config.toml
num_hidden_layers = 22
vocab_size = 20412
hidden_act = "swiglu"
norm = "rmsnorm"
norm_place = "pre"
norm_eps = 1e-06
rope_theta = 79900.0
qk_norm = true
bias = "none"
tie_word_embeddings = false
init_std_qkv = 0.0179
init_out_by_depth = true
max_grad_norm = 0.5
Each number is 500 + 25 x the weight over its row's rms, rounded and kept within 0 to 999. Layers, rows and columns count from 0. Numbers have three digits each. The size before them is the row's rms in percent of the matrix's.

# layer 4 attention output (transposed), 320x448, rms 0.117, rows 8-42,71-106,135-170,199-234,263-298, columns 320-383
103:498482480520491509483528515493501444508519505459500502525531498480520502517509537520504491529471517491506492480498464504516490500482476508505509504398501526507533535486526490548488487533530511
091:477470515450458486520478530521499516527508513484495484482464483495556519496489480516498521510493504488504533512543566503514515473496482513483536501483496502555518498503473485454508487509462483
092:533485462468466517523494509474522507484480470517519531460501494532532508457539503491500509466498509483464480430529475509493509508515481460513491510544519526460497500495465494466531532506500509
102:474496494462488469524461514469500479492516534496534475523517490488519498514510507515487498524505490506507485506526523524483525509475531463511495493604516498451512471566478525476492511520481518
097:455537503510524500547455513522472530464511523464517541450499489504461497536495490522525462478509521510515535517442469535508504503497491485500506452473534543458514473499501514440466477512483514
104:503472465473502461473448505480511479469511487502519522491486503497561494502492533515518478457519480485506473504543492497487506493468518503486482519591498562440525466494487510503444526543523527
092:481466498493493495510479551501454522502511528482510552475483502504522490499520510509502514458517570498491481503496535488487525491454527491507508515465481515474534501547496506540477465496486542
096:500478468514488514473490482490507525470537497539521513502478498482542483497466554505512483546496508501498521496530468516498486507515543518487513517503494502516520475470493462515511530477511518
102:481485498516464471501532506511487487460475504538489484525533457492529503544484512543509531521531468494519513504518471482545506512555506496472472515465535544497516486514461459472507520501518484
086:532492489468500489535520483417504520508494489520521516475462497509488506556496496430491496497451465488464481521491519505463518519461500487497486492498485510455531496463529500493532515498506507
089:509522544525449512475509521490468539505505532522490482460548516508500458503540463508526473465543496525468511471485504561526529531469488499534504485541533497530522507500500500548467495522510472
094:548477489478508530493452490506510528556493455494479469486532493549486522521505471525468550508511500563469487503504541477458457473505489558503525502494503476519448485470527472544497496546508499
094:457524478520477484510470478494456467498486473450501570504499458494508479469490523429507510530523515504477476513471513428476501530504529496485491491528484497478502503490496482520488530495493535
091:474484531520464549499508546485513472577519498502501462505501455485486467507535514493482556512494458513483492493443479508512507511538503528513490491469530505528488510448525481488465526498499513
091:488501506502503549515513480487488491491465459510482493467505520536489474510485505426506481499466517498489511474526558537512478486489492452463491496481534504488519507495486519510584506472524525
097:509485497492490512516490437533474517498519526492481473545534519506492524499467530478528478487506551479518473498501456507542469498532499509514514507470530461518510482515494437480497470505526477
103:510498534500498493524513523526474510511506520435494504511533518475503521496493549472525507478460499459508504500553472523518485488494554513492527453491503541485488461482469521514441484517539498
090:496451504458485491492487503540547477504439493514492525483470488538495516497531522508482491468505500474470481522472487510513483536471499513488486529478511524498547519539543501523504488469523513
095:480560523448505485528507510486506461477551500518445470493479567484500497511453523526486479498490482504535533480523527553519494505517550501534528454510520530523523486520520490520517527486524468
090:465538514500503501483484471503487546501511547448476494510527517501480501470491450524518492508492490475495486537457502494505460499497502461513474490472489517552511506496535498493482484535489494
097:483521500511474489493466502502500500479488522501495486521525496462485479490461500527471531543553515481478500489466488486523493511482541492526471489445512526481519500514456511461514521512491497
087:519527500507533498554551496507493535500526507544493466475516510486510501498503502519485527510489487507514532535500510506542479515503492537479515525456532475479455510518504491520527481455439442
097:486503496473470489448507522512476500538514480445502495531483486537480510499523493530495464529540506479526486499475494499518473499496494540504499456462483470536481506470487493531493449525516486
095:568460523478486537561503518511541498512497500497488495477511526500488526525522453494508492522507528515543476529561531472471517492482484476476472474472526457477529500512509495543555522504516510
092:505524526526486539517490482494468486498503541490468479525493490529528513446473504491508549522495475515504519485511454464505493486476472479498517460525543476556550508506492540502463475465512464
093:500475545509521508480478492494525513520515524491534517453483496491482482541538471486498539473524464500524472507522470519480501494494525529525463476407529550485492505459488487460475509490524474
106:534513491528517492470480538474520512525488485497528506478490494522480477467479455533510473480491522469512486484455456501562514494485518515512455516479530465560482495456503564494488525480514491
095:482500449517494520490514449533496491511510465526490509489461494530464538489519490500499430511498472463553493515475489534495505492491445476496536508464483453515499504475563517498505529496500523
101:471488562514498523524536492504534516494485487500476536506477516486506511513499487506498519520495510516519460476528504490507493523560470448456522555513511477519485529460506517466552489492548479
100:508487488459496480461502540499538503482496504500519485511514477483468469516511489478505534479494518487515503500484481494503503534501507518530503505499496462503442518483540515487499539523462518
097:495471515512519507491488547498493453464536462487458499525480465529489534468501469555480518526505460529491519497477516489505557538478486517506441495436467555536541494540489528491503503526475504
102:507536518486491457501500515519467502554533467493509474516519480546503538491501511513508504500521492474496499479513490534491484491516536500487505485490562520485494507548499459492486442531511527
097:517512481487473459489480487477535550496467470543496526494516497498487503495495474524489502474504495513504495501477523483529458484491527492487518484509549503510472487533498519508490491488508488
098:481494489509459510558463498546478517491521481499515511453533508509554521514484510410537491495490478483535501538470533477516439486465525440507494502474445532502530532497469506499545504519517520
103:511474504480471482522498522509452509468476540510495479470481485524531539531520509488482481505465464514549499501514504493486526474506478483495512487529458485471532508500505531488487503487515505
110:459483491497479480516441472493451484494514498516613516504509470524492474504500498498513485517524482506455480526562455537474499446490525502484523526494531485498485498504515489495530487480503468
108:517456474499494520533489526517539497496502527485469518522568524540484525496508470526491490516509493496466492487523520496476515500509523474460491508519465483507499447513532451498513521511509497
114:520482523461502519487512477509501489558497501507502483472504491510521515519513500510462501492495501471485513465514490464508521490494468489547484488565552484478473492459530519502508476530480495
114:485539528513535503484447464464464498544471467494474536499470556499504513513501513517481503487478519509519497531487482506492505535480505482506461467473490533505501476530508495565492524493494447
105:520479472541476513472467536484468495508514550500485491448555478491494455495456475451484501504513513495504492526503524509541498487497478519533506479530443478516495471501516485483546510491486506
103:491499565493490485464469467523469488507460473505483518485485478514500553484516461492477484496460475496481479544506523513471449481492472444458503523517467527519478491471525520505508504464534466
108:475489522510499506541498473471503516483552502517517518509555454515496479469522486448497461495540482462493509498493467503539539481494440485516506503448499483524528502493489513512518470514469529
112:485495483534457494512520475485495503538553473523537525502516459461443505488476469503486517431504530507521537516482470498481510510531494457482499463493445475474529479525474483519508462507496516
111:470514492514513506494461514497563517506487534530516511552487440498509527480480519502514455515485483479545449493487507470522542484492551552473506485521565507505529546490511522552517443513524509
105:500485487477497526478492525503561455495470500460487528477508473461480478530494473500508454503481479494480493515502508507531489500499491526488532527498513518518485506477545551501503474474501532
116:506478539527498542490540519518465471537502483531487506505527465503507551527480474502523506524521513552498505531468533511493465487538550504507495506520515485508430542513504507504498514450484505
108:506462482474500516504543511503483523494478490516524483472494499509510464517503513522523519545552502488514497484497503509520500517531492465467511501532525531522500487502479541537538515523492459
109:484478486511468458480499524453506445477548522507486475504514511492522502486516495483502483503533522531497524505504499506489461504496508421510527504541526461494491538499464471473518451474504490
111:487478446510508514526533472499507483504511521528449457517506512518516500481480483517477464501508543506508507449477497498500499489494462477547515497550515479513471453480470507409503480459514490
108:468493531488500539517500487480515541521538454494538522494505549483462488479481476506488473512438511523519529495538504487509458488496501476513562465498495505480505531499485521537488488447500518
108:495487481520467520488480528520506496524517509514479550461559492505538483520535559504484521506544500514524497501520482520503499515478491489491487488471490529484518491504580534481474487456499488
126:531486524465453562507488496562503498475515494471518507499482492471509488488464568556458559480518503481483520500478504480479482496498481489502526478506547476525494499478541501485474534449486447
113:503446475475524486525505477474499501541463482541475466548509474532494475538499521484511486547517510507466444495460486464535519529487512457507486530449493541499511487466489483456513455502512491
110:484486518512531494463492495513464489528539523479509540527498485489507504503463527532473563489547516509441487470481504498539525470506534546469456494509497508473505498542505492515447543540485531
113:509475487503454537508523496463452506473531486473492495506508556555483501464518473509509528528499544486502502506536532504501518469509509490493488531556499518527481496497527469486507467489498494
112:480480460468462522535513526470550484466518503515501522518530533481513544497545547462495463503511523506531509512520493490516524541552490553482564516481467510493533501485516508485533490530488476
110:475499475479525522470528511506473504500494479478538518482470497460474561448509532509511485482548524457474507502482451506482462477537476460516487515453480509500525466519470509555470490499534517
114:487490500510494516469509505527521501497517497510485507537465502508515534513475528517504528479534516480590491506519522540485543541480453474501491505511462468471483470544502488462477511491508533
103:543479506512468529491520489490518484523531438538514533527506460505485500484500499551479519530462428549515471506515514491493529466442532505523506489492465517521483528467525503470498507492497487
119:485457499504498508546479543521497500522478498521530513516491477515510530456501504499464502500516492531506517532474522496480546538529530582427474519462482558553533511492488486530499534492473474
112:487559495490501481492437494543525491479470461476535510493502514503488529504527494497484535488511515507527505572511515503467512498521504478503524517483486493526486479491465481520494505474515488
108:497490464474454498491502545519448505447488501521502524494487488516522454495514487534475468492485476525508476481481529479508503529549544477510475486464493496477529530547490470529490496495516515
112:512501457496527522468469498502546477520470533494497510541465502507536500492494470519508545454484502487504512535476499513526493482506466494511539483526497486533508443530459491507542516468475489
111:561481471433493526506518504457448492480527532534475454488494514451487487510509502510526518496486513474517511510489499493506487480514457489472468515510497541501492524491524527553488492485504561
109:489499501494518502478484525480491484548484557509522468504468474476478524493490495560484499518447506494513508507504490516516509502512538469484486506432543461524495498501495487457396514512497492
108:533515515509507522504459520502480492470490503507496529500548512497475508445478532477533472502547485526492541492496483465484508499496519474531523494492519484511474488518482468456511517540467505
110:515523516516530528473537506487459476447506534507451520492520474501482465546500562532482466496483505499474474548498497527500493528494463484486544517475526509473512552486511474504522522460484535
111:522549464488482475506503488488486480476494489462503508516492504471494547510509478489504519531481511454513529458503488505496497504519533500487486528458489475533481515496530472529491496509476481
114:529504483521502528493476458527485479494511515530443497526533498490480518492510477514488509547471504525485493478513478468451514534507482510487462528432511508471485498436515487491484532511471514
114:515484462504531446486477540479509470475511474515492532506489561525478514508491458488524549470470509482481514504526509524515501505481501443485512464499477482496500522521511475475506483532496519
111:488469542531497537531525475490538473541504490483544501485531535539469497492513502513511521516458486522479563480542500507437482466493484512499516469536535516507448464513464462509464510521477481
099:520512507516496438498521544499508462483493507493489504469482505463528542539486493496521491514483525531518493469524498496510477476551542532478533466473488486507485536560466507485530489517514535
098:514527546490497527470489476475513503506492477486527471506431492487487513532541524527484545481487511493541518507467483517498513538511508501460502505474523500499463538488492537544538483454493526
099:481497512494558469474481477532495508462510506459523520548510581489463514491472520540525492498482502459506506489484525534508509499498473504529511460525483496432492521525530463529498491528521521
093:464495481496477534508509489500525490479483525512519503456501514502483494535472505517462547507511494508520502503507511489490511470471496512523463526503516538504512530541511484516501503466527478
098:457504560501518483536541510441451507492495511493488506500546520474503494457535532491481530506455498477526476459477492511501464487493489520534472451538499498533496520506532534526437497522517497
095:472499480500496470504555551475506476503495518498482484485531452505528527507490525470492532479453458465507434443476464486522549485529461556541502490491493463491499515503458499491486535533441482
102:496497523506474516484517529537460485484450542500496453475518500502502485490512508513527499505457542502462532487485509539488506522511505480493474519492521501534457503532519510562477525501526465
090:540521495507517488471466501495511484465553476531493496518499440538478509511506489499493536512491490482512506543544451482523458462532455521473493492537576504513480472501484505506510479489497532
103:510510488493554473480513485480472495547465491507495474487483465497514484498557462508490504515464513541525501517504488539470458496441451494494498489469502520435503479536490522506511503507482479
098:496487497552476494525506497518468486511460515493473476470472552508546520500512481499503555461502489556520485490492519497455507486533522516508523529492504465504484479506473512536530438479442485
091:485488492515465501496456474548524499480478500495456525524509540517478459501493561511547523531481510463518504523537504516507484493470480483511487496506536537547524507497481496494487523490517495
100:503481530499575538521528498508520476523490461484548509488474560522501506503479510509486507466486499495522473538479485508446513527503463467483510479436491458478499492478494450518538523499499500
104:532489498508485502511533462547502526518501492475468480484490470510479499459517535485521494506474473474511505510457517498487518531502524505513454495487523483494563446494543505518521524505538484
095:502493531504505540517525488512503550502484509498499473486516493494468488497533478490447483537469462475503513506506505568567489516500535454529488512521514503539500489499508494527530521474442499
101:524491519510479469515498475522532498508480513488466486535435489478524467475465491505468494490507532492513471452462489535505504523528527504498534506557520482517468516488483452506551511517470410
103:511487478484483505496461497462493471504508503507522516503499492516483497493426465516487495498482478530520447490500456503488516500493479503498476497520522524506483458525487471503545469504506486
098:537520484487547473522464494476508471495482509510508484501459474514506483485537471503469509503448484499488514525482516503487540474496536484528490486476500517523493539504498496480498562488525505
099:507517507493492504482513513518483530482522503512483477496522523470492514482466493472500504485441507528460555484509519488509463498523490466473487526517495482488500446498497492533507497479486505
098:516516479516489478479499469506548497484513531481480500515496499539552500504460484514529480521474521493520529530511509510481507490487499460533509534494469485529507455457504508460512468519481500
103:513476495511496508479512531489515505520448483537520544511504508513505503525508479459503502515503467468500454482513518504485539494453462524475512522500479496481478495482495488533498514494466505
098:517473498495480477521495502461467489500516493523500488502528489487461473534519539495540532498486498476481504453515490496524476471518518523487493522487506513473507512512500505511485501535554561
096:470483499482510516515548452456525502533502478529530503527511485480524483503501495498520509478518484494484479483465502469514552506525473511473494508536518500494474488497508523528497506560526502
098:488507493504491494504496494568528480484509491482514501516518501541473509463472497538501502506520501524471496494516470468529506503518414485464531514460490512515500506492548511507537510499513500
097:517497481512518512554533474483540538501482494512477503456508519522517514495464546483463490478506520466546499478487468480484520509485484521495419520515517507510506488530481530542514480513538507
102:512530492470508481500534480478481495490455487493483501493522507503477509511481497478492484487494426457503471501517513511487518506539527555503497509488489457499520529515515506509468451492513485
097:494459519492528507475501524522537462482508517538493524480469520527468452506506534516502513468486509513510484480534488504486467534433519507498509515459471500466496518495543468501516497489498509
098:494512477487505509569542524514507487480509518498509533522484509495532488488457523468484496462501547509483495461475504503530521486506502520497498543526479497520503504507494497473491480488465495
100:481470486440457529514562416502514512477553490493486482501523507488522516501508473504475493543536494472460500452487532475497488521515491471473534506529486468465494545562536495498557489502485464
100:494465490545470471497471520429537475534467470485482479550511493504484517517487474531541495521533518547475509543497532455475508508476552518525510482468549535503494491510510509459507501505456491
093:480494502512552483515489514465476484524538476501504485497491493521445519501504502516536513512518491481515520507508496508518507504459498520492489453479479552480519466490491518515501475510459493
094:530542499508492508530506495515489539501476446477433476493505529485501497533467485477539494524509479538475428513530490492495490514469473499499467480476485528510545492514488492516483488478532518
099:501487519501533454461533456516515517499481542464485488462501529479504448501483499470560488480528495496494538516492516489480489527505498526522527542483494445509521458493490527520538493474506469
098:472496531514498534504507531509511529497480502486507521461513471516527486493499519499489528509506508569464516492497513454502537514480499474523511500464505550486535504520474567487512493485497529
094:483495528468505508489516512510493484520512525521513492505488479491544518482510508479484499513501500485502507505486445495500531499465506492541445505468432543498506508485462467496536458490491525
098:511530509517483485498544445468505518526507553480512455520528501518479496470494490543494503510547526473524466496492548506531448506501515517503491530484558463480525453517484476492500485490501495
098:518527542505437491482499478511510499518512469554463525480441459491516486505446482539560497478478560487477463551504483459542532492499503537522508476503529504497482481495492506520497541502546520
085:453522512557497516497538519530495523488513513532493548538530446498513519533464473501489501447474485495511526512462526492497520531485500491542500521497502546532498492472498492526512524468476470
091:490507481512480465487519481502468461507524509515487477488473535477555538478520520483504514546510529492528513524500511501505460492451472483480524498561508508475516503490492518467477539528513508
090:482531497540539485512523494474467527517492503504535525538491489503488551462510489515480491496483506539486487488466495516535496518476529491508472488522503535495498507485504529550466547467480495
099:520515516460494486513483462503507505487517458504518487505465508546478523494489515467488524522489513530511514476502502494481521478501504533475533508500511472436494487471488505447447431487464460
100:563464459505513524478501470513498438538497473480516513490477558477502470527533463547498486464553489481488556467534509499475514485514487443475496525489528493468552530518503530575476531486530552
097:491485519491515493480486504519490522520528522511487492477526506512507489531501487524548515534521512494465551454538495510509483534503504508517482502493515507448528506512488500483526528498475504
088:484484521481520553485509526503533472511472449499460528511522554482470512525502502513447498517484533530520508455513500487476490449536533477530517475493496507491507535473528471482510499468458499
086:468530488479488503494546485502530523514446502520508475529533497487513487464493505508522505495469490519477493472510514487488489526487507481493524506437465477536485542497508493514520519456508466
088:471481517485516468458495530513480532522565498480467473464534519508541523531509477514506540495476490496499511507557513475524501518543489496508472496549523542519512509503501532515523539495529473
094:535530531481502449466514490486499492486501499510524489481493521482498484481501501501475545447481496489463479469477503514461454501466493555487449502455495494461480522500516479410497529503496494
093:525511488472476459499484515515587510540488495485481500480501518512529487522509416490491506508525501515503514472510453477471541528513457471534550490501495537461489475511545476474550531487537470
093:480537473495482543548473569506502536510500537457494481559485515445511485503520486508491501530487526483509507453516458538474498508510509529483499529583469468515501497484511530506476475497457525
096:462469507515474524501496493463516544493440489509530556479535538508483519529493476512461489472489454422531490517475512506469473541443523528494541509487525480481450499472539458476491494483535504
096:490480489473501472478501501519474534482502520496501534503496448449518490470531497487524456525503537512548469503519486467516479508478464548465506510495473495504453526475495490507500520531556495
092:445528479486534535498517529513504488505473500544487505541505454555521514506515525551480460471539504472468503495528522498472511516467495471521501524514498482524520508527493544500488469494477503
091:479488529498518520508525490488512511489506474520458460503480494491500485491463506477517458504499506491487493479439551483478484464493513484483546509474454475491446487516514472490501516501524474
088:451507469533508459504476530498464562506496471509493512509533497513500495513556532495479459530481504491518473491495479499521484517485452463451508468550498481476520496509490466520527474500490489
080:499520440557541490470516487538538476516548509543529520512509489492492517468505555554570487536482527518502512556496521532520495513486456530503516464472499503492488476555510520498470480455461494
089:474526491509471491459518460460470495513496478475510462474485526535467523518561501476499487490522499467544515509502514507536453447508443528480481516493525492500491540508508553487535484460513508
091:480557510491485470479504529512505497487499525510544490473526514526521498458516506474496485461496510522521491510511478473476485538503539509501491522472507523473485496463472571491476478525503508
091:500514489517497440492479493485471481496491491504505531542512435494524483532510477495475441554526515520514496517512486522470523505504510470506519495588533480524523516500502494479538470489488497
089:547469537493480452537439472473493477499541500488474473480531504542500508527495510507487490498484464530515505515505511510452491459515494540514518488466526555483535513455512509513545501507494506
090:524488506511491461545506502461451501485523525478485479481519538492460465479534526519546527471477518474482512470519509480478499526470528492440481510501518510472485455476505493523478526501524502
092:469500448482475504541495478487484487501480490496525533507500508516502511514494495507484508468472510468545523544526468498505479480534478486474518485447500477500494546508516526501490491476524520
088:477496487491497502517501506551533504502497541509444513517507469492490481505501505495493462490516479450498507501471469475555443493492499489534564499456476536517463483484515490481498478524528507
092:529500505536481514531524523521483508557521495448479499545516493485511504503535496482442497493525469488528497507526478520462481507531513490519496479456539500537519531474500494462472484472492497
100:486490469531509520501528500504528505498484481480490496468505496527501504540507509475511519495516490461508527510503477503491507488519489444501522536543520502480520500455508543539513476479492491
094:541478493500527500541485538512506522504492511492485483453510497475437526533483479519555525553464528487472535477515500518467508475535480541501533529501471499528511513468506521501509509500499508
093:468532539567517568488545533536501541445494448521487491480499503475508525482527525514527479489479508523515508469568539504499477478521540479494466507505499498467501493526487489521520510466570499
092:508464483508475489500523505514509515476516505498498495554486557507502505518484511445495488500542486485455513492525506509501493490515466499506515498493484463519527516533511511496494514516502482
091:483506526485498530439515504462540478539492507501468526517505495499481490506512501512461494465513517509522509510495489537453487504521499538482473544486519556507518464523538538478462508532482502
091:490456450500514495508527491504488487497496514482535463501464506486490502488535531477540547532462508476521529482520480535487531491518538449503473481497472424509485511491497516502503460507487495
088:490518468498515515495491539499525497500536500487444499456504465463486497497566465512486541466489501520484528513491526494549492484504466487469511480451479481517469516505571498472492473506506495
095:510458502520500479538483511449551540484476480494522495486520513501537514511545521497466481497520466483464531500460541507492544494545488518529550498554534456476516480431525495519482480500469468
093:478527461509500536519490497549525514510497503513491499533511542466520482491510557499486488549497477484497540513487516500494513518516444432440493500580516471461511495469452463505536509472492463
085:497528453519500488478527557514521529473501551488496491569482534477524446489538498500485504508498518488499464459474504519545492535508473488483484520548458507502527510476514463476524458521469533
097:464526463496520482497468445458532490525487520509484491529468517478471447504513562503501518546482508513497488513494559520497526537508509462508488498411502457508485489504580528504460500502501505
101:535536509491484515517463474484531539498483488473497499488504492515500506482522430488504523464527500464474481490504496457541526428542540467479468520454485459499510491492474499520467500513515459
105:503484467522499510519491515496468477482510487541468512488512465500517493490466520511534517483517506534510501483506479512508519473508563528459505522530511487523491531501471471496533526542518497
096:495487486565511506480537505516473480497506507482508493537515506457511449505508475510529473512515478517517470482506515482533519496498543540532497484496487463514482505503500525481484577558536506
105:477560492462491493479473510543530544502474475518513502526475476554463513522471468486541487528467523517510523535470530497468514553528504515502506493453522503518465485479499483485519454457459438
103:545508488514523537449506516459502500497504551494536505519517569498501485471491507493456506520569488499518492535533465534501458520509529453486479530485488519536459534469542476531516452509550522
111:493498465520473518501474479461529529502513493500534475489532505479499495495552475517453523493482488505496477504468508448506463500487499481460509528461497470498531499459475525468528483510504517
103:487489503494477501474497484519473532469464516518512458509533517465487505516510526513514477494518515509526521465507503510492491530492511522486506504489482520535459517473489520499500535545486465
098:523537500522512515551468509530496436495516494480506548513491514513471558486511491467488505461581460512473511471479486543534518522515441506505517505462504488540456509499473544509466512487524539
106:483521493488535526502478521492514516515457496470495519507525486525503554467483530468495454497500517497521487530522467519521477482495506529512512485508510478538516478498529474529524516513551486
107:499509520468522510493503514510485518505502506500513522504468470449542492435506519563492533448478491525509526537468528455531474541507505501528506509473476484547518496505489503530479501511490511
101:513497495497535477469511494499498488471494504513492488529473476515467500516498490447503492492489527512462510521508480469532469472527534458509468474504484518524513506511478525496493505524520508
095:497548493494486446423494525469511452500520487511509476473516530478519503495479482493524467523504513527472524452496492475523495501500455505520500502525494541523522518503479501506437523487456476
100:518504469478476477502497519497513503498485488525487495475530495531532518541478487542522528475497503547465515483515520507484496493465531511498544483511472471520495522479509530493482496565513489
108:499516472495531457509525468454515522465458523502538511448533527508483499512505486483509463491529500481482505506512554455518476529472467532506479479512464523505499471480535504466538453485536555
101:521553465483498432501484513511543542518513496507487474562473474481494494487525503505514493472520536516482492482486483495464509506500517539542505533474476483521494538502491514536427500494478517
101:474525509503510498520560512458489457536533484532485538495501502490501541492476500574501480523524513482503524515487509492476523469483508510481503530535466507456501487505472503566481482508531522
102:487494495497534469478484506507493514492542443535512506498455533507510472531491462526535491468554473486499481468473521463488542503464469488527518497539487463509504568492540466466511521521493501
097:525525502528486442501501482499487521493509471512480497523528492495462530497507523439535526481460479503459479493511461529514501545512502487555513498495532499515491478510492477545512553487483509
100:527474527536474499476497524530497485491483480470530532504472425503503528472498514489488507497536512530475532529505474485536518518553505519469498453420533453506537529504526484493523527462529527
104:499494448508544570488470582550522479505447472475492490445523497529487537548477519467456517448501498505524524510458501498520502493478471506498493510521495505504469527530495518492507508448487466
101:515521516510495549473512543497514452481531489473506532480533530522504541477498489518503514486503508533504471503542537550507463504484518478460497521558478480512448524493496513499519503495491446
104:460483519516529546473468495472514507526495483480458509500499489503545458511504529458514530500466486479528447500435522529464500440496532493563503476523489512512484523519445524464488498480516501
099:504492512498488514496457531499554491475465482507494496501535509466493489490518452495555515473494498536498456478526510528547502530487535504503522526482486510510527482504476534483497520506488487
103:480508489563488464451507486456461461478542495494494510490521487526513514507509512487508473505473499495485463475521454506499513504496500420515507508489500557485458483493494506490503477481456539
104:472519481509485501498491541487528528479528514503514497529503485467476480543500482536481493497512505489527508508471535488511527464534526487500518540524529525533492520517496505516512489495487528
104:528483502508476492506460492508449490515505511501511477524468525504493534463489515534506465490528529505527492521509511518508496508503515488491519518508491503527499537515481479473508501497509504
106:443522520518492485506490464465500481512458499475508539454460469489551470497541527510468511465514494504563476462487501512464478529451487530523499515472492530493496472490476507476461438535497497
108:469506460489458496514486488480465483498508543500515505441511490462527417459541512490445557517511518480481484478490481490506497493503537522523493501497457528485527478503498507524477487478514501
100:498548518483472513540529458461462489502486509513498526510472512526524458473510479487499528482481488467475521521484486484514559468458538487550478494509488467477475491516496485498485501502464467
109:481472492491485506541512514494471436476550468515500499481472466499508546512526535500499477501443476482515496487514541549552548504550559529465545491501535472517500496481436488507490506471514452
099:485498453479499485505454517507530527546496447533517529517516505479524517517481518526484470466509553482484485497534491472481459476499506515512519466539518501486522501490514454507492509525506500
107:473482538499499466520533506449507465517471564514523504508490558468465475524454484482516488515527489505492456499457465503503481502476479515496475529474489541541510527490450464523504521456469498
095:522498499501492504506481520539471485540490509440471495509520471488515478517454504475521490500506489515481489509509488514461492461519505525501541485495507503469502488523500489511518522487519480
099:525461513525529514458494536504477498463451475513475555522529517522480491512489503485491493491465517528499471515524440522496512511515495541495496500547538554523499507509511517498523574519495468
108:468546506496520502500499485512507519485489526475495482503538525489518466511512477491484507500551474496528483486498513490506468498543531456515461514531541479541517487520497462534498462512538500
# layer 4 attention value, 64x448, rms 0.0967, rows 8-42, columns 320-383
099:476473486441481478464515470485482523494491462506478514516457488493508501515502497495467476499533459526539492537492502501476448534445491533504511497484516504499476535510516507455474511523503485
095:508502486523525496487503536496542497517469503515487507520478524531508460491541479496481451495481508478524516549503508446483487519513492492482466491531505513522521493465451525496514494477452509
101:507518515498504512496482474491485494519496501495498483474461471496488488502535488453481485530494494505511548481502539466461479494558476477449492522483450533480455440455500486455540494506481510
100:540482461522478509560498511511473510518473502504479465482486524459529495532543441536497522469524511514495476502485514493487521467559510487515516494484535473495517517487511499507535493493510487
096:483501503477496510541469485527522472495535477513443514487484499512542529556451509512491514472499502503502501486484467527490465508477488450515499528514542516485512476482459500482511444487471490
103:431483512518533516538475468517481493502491454493487498490498507483490517482508511470489495511521527503481496491534478477501488514521524515515520472521521473499500475515514480530493483489488554
098:507509478515436505519505559465556479535478549476445508472511496490511486500501476490461525550488533488502478542504513497485496489474500541504496519515487517476508487488542483549511452522493516
101:468522472503437500473528533553501542465436476504506501497532493488504524508506487494464484495431509527516486496517520506489550526488459440492481522554489513508509505480531489500478464499512471
100:473520481504508473509456500510468499489502500494535509458473518490505470469475496475500489459514553462521483494453457506504511481452530498517544488493509575433495468498497524491524504461541481
099:533472490493509483541471524506480464496507510495441484467543515507506489467404440521501546487514481536504508469493504484479515514534444529478492495484479480480520532502522499469479491506480449
100:531535520564459460523506495478477540510519502543491422497535483505517549496476465492493476518494531454486491477508461520521485518474507505547514459507538512469504520520480503515490496435468508
101:494493504492514515524519532537489487534480509517493516513509510502502508503504468466471483469499466505516509454535499491519541492516530487510485486484465527476507494521485507521556538473502514
102:503425507480469513494512487483486446558557501528485534505491498473478497509502526464534523521476456525470498514498493497479499513510504516477458475484532531509509515492494495472499430459498493
099:484495486497507531507498473509482517508543483531501506517483482505512486518546519514500498514501500487490493452536488526479518463486498530503474505527557468464490496495464495497474488485458531
099:511487523522532522517483510445502465486549527532486507527528484465524492510549529506503467529478546489480462488508521492497524500511498511471487504461474527516508501466488518505496497507475464
102:454454507505514472498499501506498514474481498459466477480495505481482557528503514476525468494483517517506477535560532501545505539505503472542470498522513502509505479500527458478528509506485539
098:455548506506536526477490512529508471537540515520485545482499488495501510570498489469478462533509502509532475482519489537520488553509461525493533481473488503477513493547478467529491485476508478
102:472461531496470510522477533443501531506478489515561437481506558461477495516525499490452484495488495470492466518492542510490528490456475511453487489487468516505501508444529476505543458493504490
098:476565529526465462536513494437492496473515472498540482522506510479520489534520515495493466462526526467537481503506506479523457497506463500499459518502502513506482517508451517488446506464476507
099:488455516506505491521532485476497463481498512482483543504524519475539517468487520490488506534470480496486484501497520496471499491493496503534493474471500456520524519506499453506540501508483504
100:483517471563489469531443502470493533501477511471431496493515514457465477523523518458460498501500482469524518486480464486485501529491563518507512503497467512487526543486475506477545515512486511
099:504563549487492461496525511541467505504504495494481486489558477502506533471517529510470505525510500535497459523512512518489494465482485488515481496474535510511520501487502483525523468503521480
097:511497467493432486500531497483468459477480476460507535525503512518518490487464489496489512512485523453521507532506471502507479481473487517534510483468495521486463500516501470488464502502492537
105:504483496500511563505488494497506521520441501465495487481459567486523478506489524478489530511527520494504492521478487465563458502459520500505501500446533538546490489492532484506492504503524487
099:518507491475486491522498475502505495498490514482502462525547473517532564480475489487471518515518534521513533524513473518491520466502498531457532522514452511445510484477481480490481508485469537
101:526506454465516493483484442488472482523517533507481465511466491510491496479448479493535556494527495527488551525492508514519499495474543529502514499504553473483514505443486486507452532462472540
103:520494552505494506497468534492499497495496501480526531525516476479484552521461519512504520493526482483533452529465536509467500505518550482493518507490504513497460488475537477520557478508540515
101:492512526490487499466515449443519513479516493550473496503482495497483529511468502524471500454504533511500529482557503492493531444509468516521506528476496529513497459511475521504510514548587484
102:535501506518525509481509443509549534499497470501515478504474509525532487495478486479550512496514494523463527476515465495508479486522461500510490507483494503504503499554496469482469546514535492
096:497476506497481508487506506478526520497459510458491498511512496511502479496534486487551496505502514480494461477511483460492530535456483488511476523489499554541469535544519509480548492516448572
097:493472496486515559520533472507457462464514525519488515465464514559528477491493488503490514471482484548516539471509464495501510500460489491502506496510512507481505514480496531473492513482499511
102:493494486513487458461502404506512488460468508491514484497548489548470522522503494550473497475499517484493544518496479510532504474516526502515515450527521431464486480501512499508525433491509477
099:522506491503500464534511502497487536481524506494492516435481509498501502521501492494502497453563514522505521473498468477469485506501526526505479477507484499493439498475480492505496490532450519
099:535497530499520512495506481524473454557537513489509461488465476507505502474492528494489499467440486518459524531475468489501470522473539497470495473460507441488512512435448463483475484483524490
099:534518468494500553489558513521479507509481517506519453536502536428486508452457443448502478559501470509479517516521521480505524527501492516502499525511454504488504519479463499509480482468494498